Each number is 50 + 12 x the weight over its row's rms, rounded and kept within 0 to 99. Layers, rows and columns count from 0. The size before them is the row's rms in percent of the matrix's.

# q: layer 6 attention query, 256x256, rms 0.0654, rows 168-173, columns 0-255
# k: layer 6 attention key, 256x256, rms 0.0679, rows 168-173, columns 0-255
q168 057:40 46 33 53 34 39 60 32 46 66 38 70 66 54 73 37 50 57 50 31 51 40 52 45 75 46 52 43 56 63 55 64 47 52 43 36 58 53 55 52 56 35 32 25 37 57 46 53 61 45 35 42 50 62 18 50 55 45 51 46 43 58 52 56 35 43 85 44 34 59 29 52 52 49 43 57 55 58 62 66 49 57 60 37 63 40 34 26 48 38 49 62 50 54 50 32 49 42 47 54 44 48 59 75 40 56 41 47 60 51 52 49 54 49 63 50 42 31 70 44 47 47 41 65 45 53 43 47 60 61 35 37 31 34 63 43 46 58 51 44 42 46 55 58 69 56 36 71 63 43 36 52 67 43 53 54 41 64 51 51 58 39 53 55 39 50 41 48 53 48 57 32 47 25 50 33 37 48 53 57 56 55 26 61 49 47 72 49 40 62 62 53 26 56 59 56 55 45 23 41 47 44 52 20 53 42 53 31 84 45 53 58 34 74 41 35 57 81 51 46 65 63 61 21 48 43 63 52 69 55 31 44 40 65 60 75 29 45 30 38 72 50 60 59 45 20 56 39 34 50 63 56 53 48 36 29
k168 039:51 53 39 30 57 18 49 49 49 44 45 50 76 28 59 71 46 30 48 51 67 35 43 52 45 57 62 64 39 40 49 60 42 37 45 53 70 44 29 79 43 57 47 36 65 40 27 36 61 44 38 63 61 30 55 37 63 55 57 62 51 50 46 45 41 57 39 38 48 48 22 47 62 68 80 74 49 49 38 57 61 50 50 21 51 71 37 49 53 52 67 53 77 42 54 63 56 28 64 46 58 50 56 56 49 51 40 50 41 73 39 52 27 55 62 56 47 74 63 41 46 53 56 66 36 45 55 56 49 42 46 61 56 53 26 62 47 41 38 53 54 45 50 41 26 48 53 59 56 43 48 51 65 43 20 44 45 45 51 63 43 47 50 48 62 32 66 32 44 48 45 44 52 52 45 44 51 35 60 40 27 35 42 44 62 53 45 51 58 62 28 57 46 50 62 47 45 37 43 48 46 46 58 32 24 40 70 51 28 68 61 52 48 57 33 69 40 56 28 26 69 62 46 57 39 43 48 70 34 45 37 50 31 38 38 61 39 71 54 55 66 58 48 37 44 56 70 42 65 45 48 56 54 47 30 62
q169 047:44 32 51 45 43 34 40 43 37 48 58 49 49 50 56 47 55 66 52 49 37 67 77 42 60 33 40 39 57 48 44 44 44 24 60 46 49 37 45 50 44 65 28 41 55 33 44 38 53 34 33 50 65 61 71 58 46 65 51 35 34 48 49 49 37 50 41 53 54 44 35 61 40 47 76 79 29 43 56 63 46 29 48 35 65 42 26 33 57 42 43 57 52 37 51 66 60 53 54 56 59 56 45 60 34 69 33 18 46 47 47 43 41 56 60 54 52 47 58 54 35 61 53 49 40 62 45 45 46 48 45 43 33 49 51 54 61 30 64 47 53 40 55 61 56 79 75 53 52 47 48 31 51 26 48 45 31 51 34 40 57 59 61 74 70 69 50 52 54 46 38 49 25 45 55 51 30 48 44 67 46 46 31 21 39 59 53 41 46 56 56 52 45 71 65 69 35 47 60 57 47 47 40 40 70 56 35 36 34 17 64 45 31 54 48 24 29 63 63 59 61 44 60 53 58 57 60 21 60 47 41 58 42 58 31 39 56 61 54 47 65 33 56 53 33 58 59 61 55 39 55 73 27 53 60 55
k169 055:55 37 47 53 41 50 48 58 42 71 28 50 33 82 50 50 48 41 50 48 32 43 58 32 58 73 37 53 67 54 44 45 51 65 24 59 51 49 51 46 47 48 49 71 25 58 57 60 33 43 61 48 51 44 40 54 65 29 55 64 56 51 64 60 39 53 57 37 55 51 41 43 67 55 33 51 48 64 65 46 60 68 68 60 51 57 52 52 69 55 38 72 39 70 44 20 45 55 58 49 33 53 52 65 50 61 50 62 50 50 47 68 59 64 52 43 43 40 43 23 40 42 43 58 53 37 43 28 41 57 61 44 56 51 72 49 50 52 63 44 40 59 56 65 52 36 50 48 68 66 38 59 49 56 61 56 60 61 51 48 73 42 54 46 40 55 59 46 51 39 59 43 57 40 80 64 67 59 55 52 37 63 57 87 47 42 44 44 39 36 90 32 74 47 31 41 63 52 33 45 51 45 63 35 53 44 58 49 71 38 45 54 43 37 56 51 42 58 38 39 60 46 66 52 56 31 47 42 47 45 52 65 50 39 54 47 19 28 72 37 39 53 68 66 33 40 40 52 21 52 55 65 30 44 42 30
q170 056:51 37 50 36 52 49 49 41 49 63 47 56 66 40 61 56 51 40 36 25 52 49 55 57 63 50 55 35 64 46 43 68 51 27 56 26 58 49 51 59 56 38 24 32 51 42 25 53 54 42 53 40 65 57 39 68 54 44 59 46 43 51 56 57 30 59 77 50 51 54 36 69 45 39 58 52 50 63 66 57 48 50 45 20 63 60 30 37 57 39 51 60 57 56 51 47 45 30 57 63 53 40 58 81 46 48 18 35 52 58 39 57 49 62 57 58 48 30 71 51 40 67 41 96 37 50 39 35 68 67 25 57 39 41 56 72 50 39 57 54 43 71 58 47 52 62 43 39 40 48 46 35 59 38 45 42 41 69 49 58 52 62 54 59 55 50 51 48 44 39 49 24 32 38 46 35 55 55 36 32 43 53 42 49 56 53 57 57 44 55 66 49 20 50 51 47 57 64 35 40 48 50 52 36 31 55 43 42 50 39 73 55 38 52 38 47 31 56 52 64 73 69 57 53 67 61 67 41 54 57 21 39 54 63 61 59 30 74 28 38 59 56 54 63 55 39 49 41 38 51 53 56 47 59 37 25
k170 042:56 48 40 49 45 38 40 50 49 45 42 64 25 40 38 45 62 42 38 69 45 30 41 47 41 70 53 54 44 49 42 39 41 61 34 66 52 42 47 49 28 51 48 54 38 49 62 45 33 44 56 43 54 42 43 41 79 47 44 64 53 58 52 48 36 52 46 48 62 52 31 40 77 69 32 51 59 48 43 39 44 55 56 61 47 39 49 44 56 36 63 70 71 49 64 57 60 60 51 58 53 61 46 60 35 68 47 49 57 49 48 60 20 57 64 43 32 27 74 50 26 46 36 29 45 64 57 63 27 46 53 45 56 51 51 35 63 45 69 47 46 37 48 58 55 61 65 61 70 60 41 72 39 46 56 49 40 40 47 39 67 52 56 55 52 49 65 51 44 43 54 67 65 41 87 75 50 29 62 54 44 39 59 52 61 42 38 47 65 57 55 59 89 47 38 54 53 49 52 55 46 60 73 36 59 48 67 67 59 56 49 13 39 27 53 53 50 46 38 36 45 39 49 72 34 18 41 58 36 27 55 56 33 52 36 47 56 24 58 50 59 41 51 42 25 54 48 51 52 42 62 62 67 51 60 58
q171 060:54 52 65 51 51 66 48 53 48 33 56 25 21 44 47 66 45 54 60 52 41 64 69 40 39 59 64 48 55 26 49 42 53 52 50 55 45 41 53 46 45 57 54 59 67 44 46 49 35 57 51 55 53 54 48 44 32 59 35 27 39 36 43 56 71 63 16 72 48 31 60 61 41 39 72 46 58 41 28 66 36 54 47 64 36 49 31 46 49 72 47 39 44 49 35 55 64 56 41 45 42 48 37 16 41 59 46 40 32 59 39 53 61 65 44 51 60 76 48 56 60 58 58 12 50 47 42 64 34 38 68 45 64 68 41 72 35 47 26 35 53 54 42 43 37 40 68 35 41 40 45 50 40 35 57 49 40 31 48 48 49 66 57 57 58 64 58 42 36 49 40 56 26 52 57 38 60 42 46 36 49 54 47 39 45 55 42 52 42 32 34 47 44 65 52 46 43 57 52 58 48 52 21 58 59 56 43 53 22 32 36 51 62 45 64 65 35 49 63 66 48 38 47 57 41 68 66 36 53 34 76 64 48 48 47 37 57 62 63 74 35 57 52 42 38 70 43 55 51 60 64 45 20 54 56 66
k171 055:40 45 61 54 49 58 56 64 45 57 48 47 36 68 47 33 54 38 45 45 51 75 77 39 58 55 27 44 57 61 53 19 55 50 54 60 51 57 52 32 40 75 29 48 43 36 52 57 51 51 51 58 52 49 45 51 42 39 23 52 33 39 78 60 58 69 55 33 62 59 74 63 25 24 30 41 34 51 47 55 63 55 42 59 54 42 46 49 57 43 39 38 11 62 37 44 44 53 50 38 41 39 41 41 65 42 44 41 67 43 53 53 76 53 38 43 46 50 32 51 36 40 34 45 30 46 39 44 53 63 59 51 20 49 70 47 50 64 62 36 35 65 58 41 65 49 36 65 52 49 37 24 60 60 42 36 59 37 54 67 66 70 62 36 56 64 50 68 40 49 59 37 43 34 52 55 61 53 44 47 67 53 35 60 56 59 47 37 38 41 60 40 44 54 29 41 53 75 53 57 38 45 57 40 61 53 36 40 66 42 44 54 72 64 40 51 53 43 60 49 48 46 58 49 65 58 31 50 30 73 19 59 69 65 52 34 59 37 56 54 49 52 55 73 56 56 56 71 49 41 53 42 52 48 60 48
q172 056:30 42 57 52 51 57 55 33 47 50 54 38 62 41 62 56 57 46 72 27 41 51 62 58 56 65 56 62 48 67 58 43 57 42 37 20 53 55 53 47 48 74 55 43 59 53 53 52 46 52 37 57 53 40 39 58 26 51 42 41 46 56 66 54 42 63 52 46 48 54 54 66 41 50 69 35 65 54 48 57 71 38 40 43 19 77 21 45 31 67 27 40 24 52 43 37 55 46 40 57 46 43 34 55 61 54 36 44 51 45 46 69 64 51 48 56 43 65 64 40 39 56 61 27 57 61 41 54 50 53 61 54 48 71 55 77 38 52 39 35 38 61 40 44 57 57 58 61 48 56 36 29 61 63 68 56 45 36 47 51 28 55 52 49 38 64 37 36 39 46 48 37 34 28 42 37 72 61 64 40 67 52 34 38 49 53 58 71 24 36 34 35 37 58 56 46 58 30 27 48 63 34 49 46 70 48 60 40 60 63 53 45 57 60 41 65 51 58 63 55 77 41 58 15 47 64 64 47 69 52 52 66 41 48 49 67 40 56 47 56 53 59 67 48 63 39 48 52 38 72 60 41 28 46 38 29
k172 059:39 33 29 53 70 62 64 41 52 38 70 31 54 40 36 51 59 53 50 54 66 41 27 62 50 37 55 53 42 45 66 46 68 51 70 42 48 50 32 49 54 59 58 54 43 47 55 59 67 54 46 47 47 53 58 42 48 55 55 36 44 53 59 20 44 55 55 29 57 32 50 54 37 46 81 48 46 29 43 41 40 42 39 46 49 68 87 44 28 62 42 30 55 43 58 58 41 47 48 63 47 41 69 39 47 50 57 32 28 42 39 38 60 40 46 58 56 49 38 44 45 54 59 50 63 65 48 55 63 47 35 36 34 62 46 58 52 65 19 64 52 47 27 60 40 77 41 37 51 37 60 38 49 42 51 68 55 54 50 37 36 36 39 49 61 58 63 41 49 63 31 47 34 42 34 29 39 59 45 38 39 39 57 38 53 56 67 47 71 41 59 51 32 35 57 44 32 47 50 38 64 58 47 81 31 56 33 41 33 51 39 63 56 73 48 33 66 56 50 58 47 58 40 48 54 82 68 60 69 54 44 26 60 68 54 62 61 73 32 40 61 48 31 48 47 30 57 47 55 50 46 57 47 57 64 41
q173 051:39 50 55 37 73 48 59 56 70 58 42 40 49 42 46 51 48 26 52 35 67 39 62 48 44 64 60 47 64 66 66 56 52 36 52 24 60 46 30 43 46 34 24 39 46 38 41 59 61 45 50 47 45 52 46 51 37 34 53 47 51 44 79 44 49 58 55 44 49 57 47 56 41 45 65 35 37 41 46 51 52 46 45 40 33 73 62 50 44 65 46 63 33 67 56 64 69 41 32 53 51 33 56 62 57 16 50 45 40 29 49 52 66 52 47 55 35 34 51 46 41 68 40 49 50 70 57 40 70 42 28 60 48 63 45 78 62 57 56 42 39 62 37 38 54 44 41 51 48 53 30 29 38 59 51 39 47 65 41 48 45 51 40 60 52 56 49 45 45 56 36 27 51 51 17 40 87 63 61 43 72 50 46 46 40 45 60 58 47 43 46 16 51 58 58 44 66 39 26 28 70 58 52 51 35 45 55 50 61 56 53 51 53 50 27 57 48 40 79 52 81 52 67 54 54 73 49 63 60 36 44 47 58 71 50 53 31 60 38 44 50 68 53 70 58 31 56 37 47 61 42 53 65 49 61 45
k173 061:66 44 46 49 69 78 74 39 60 40 50 41 46 21 51 60 70 49 38 56 70 72 21 52 27 39 68 51 50 51 62 53 60 57 74 57 46 37 53 58 52 62 44 33 53 62 48 70 58 47 53 47 43 43 61 45 44 58 51 38 50 48 32 29 47 55 44 47 52 34 53 19 26 43 63 39 55 39 51 61 37 24 58 38 35 64 33 18 34 53 33 38 36 39 62 62 30 48 49 67 46 30 27 49 51 43 51 45 47 38 55 46 50 55 53 56 48 57 34 56 68 54 61 52 60 62 33 67 72 42 54 49 45 38 58 62 43 42 32 58 57 60 37 56 54 68 51 53 44 41 52 37 37 44 46 71 50 53 39 44 44 50 63 58 50 30 51 48 49 63 37 37 44 71 19 53 51 47 30 45 51 44 41 28 48 51 51 59 55 43 29 59 37 43 65 45 58 47 71 51 43 59 49 71 47 59 43 40 21 50 52 69 49 72 39 53 47 45 45 51 40 56 49 45 29 63 60 44 56 53 31 33 47 60 60 58 58 71 30 51 67 57 54 47 68 50 59 48 43 62 71 33 58 54 69 63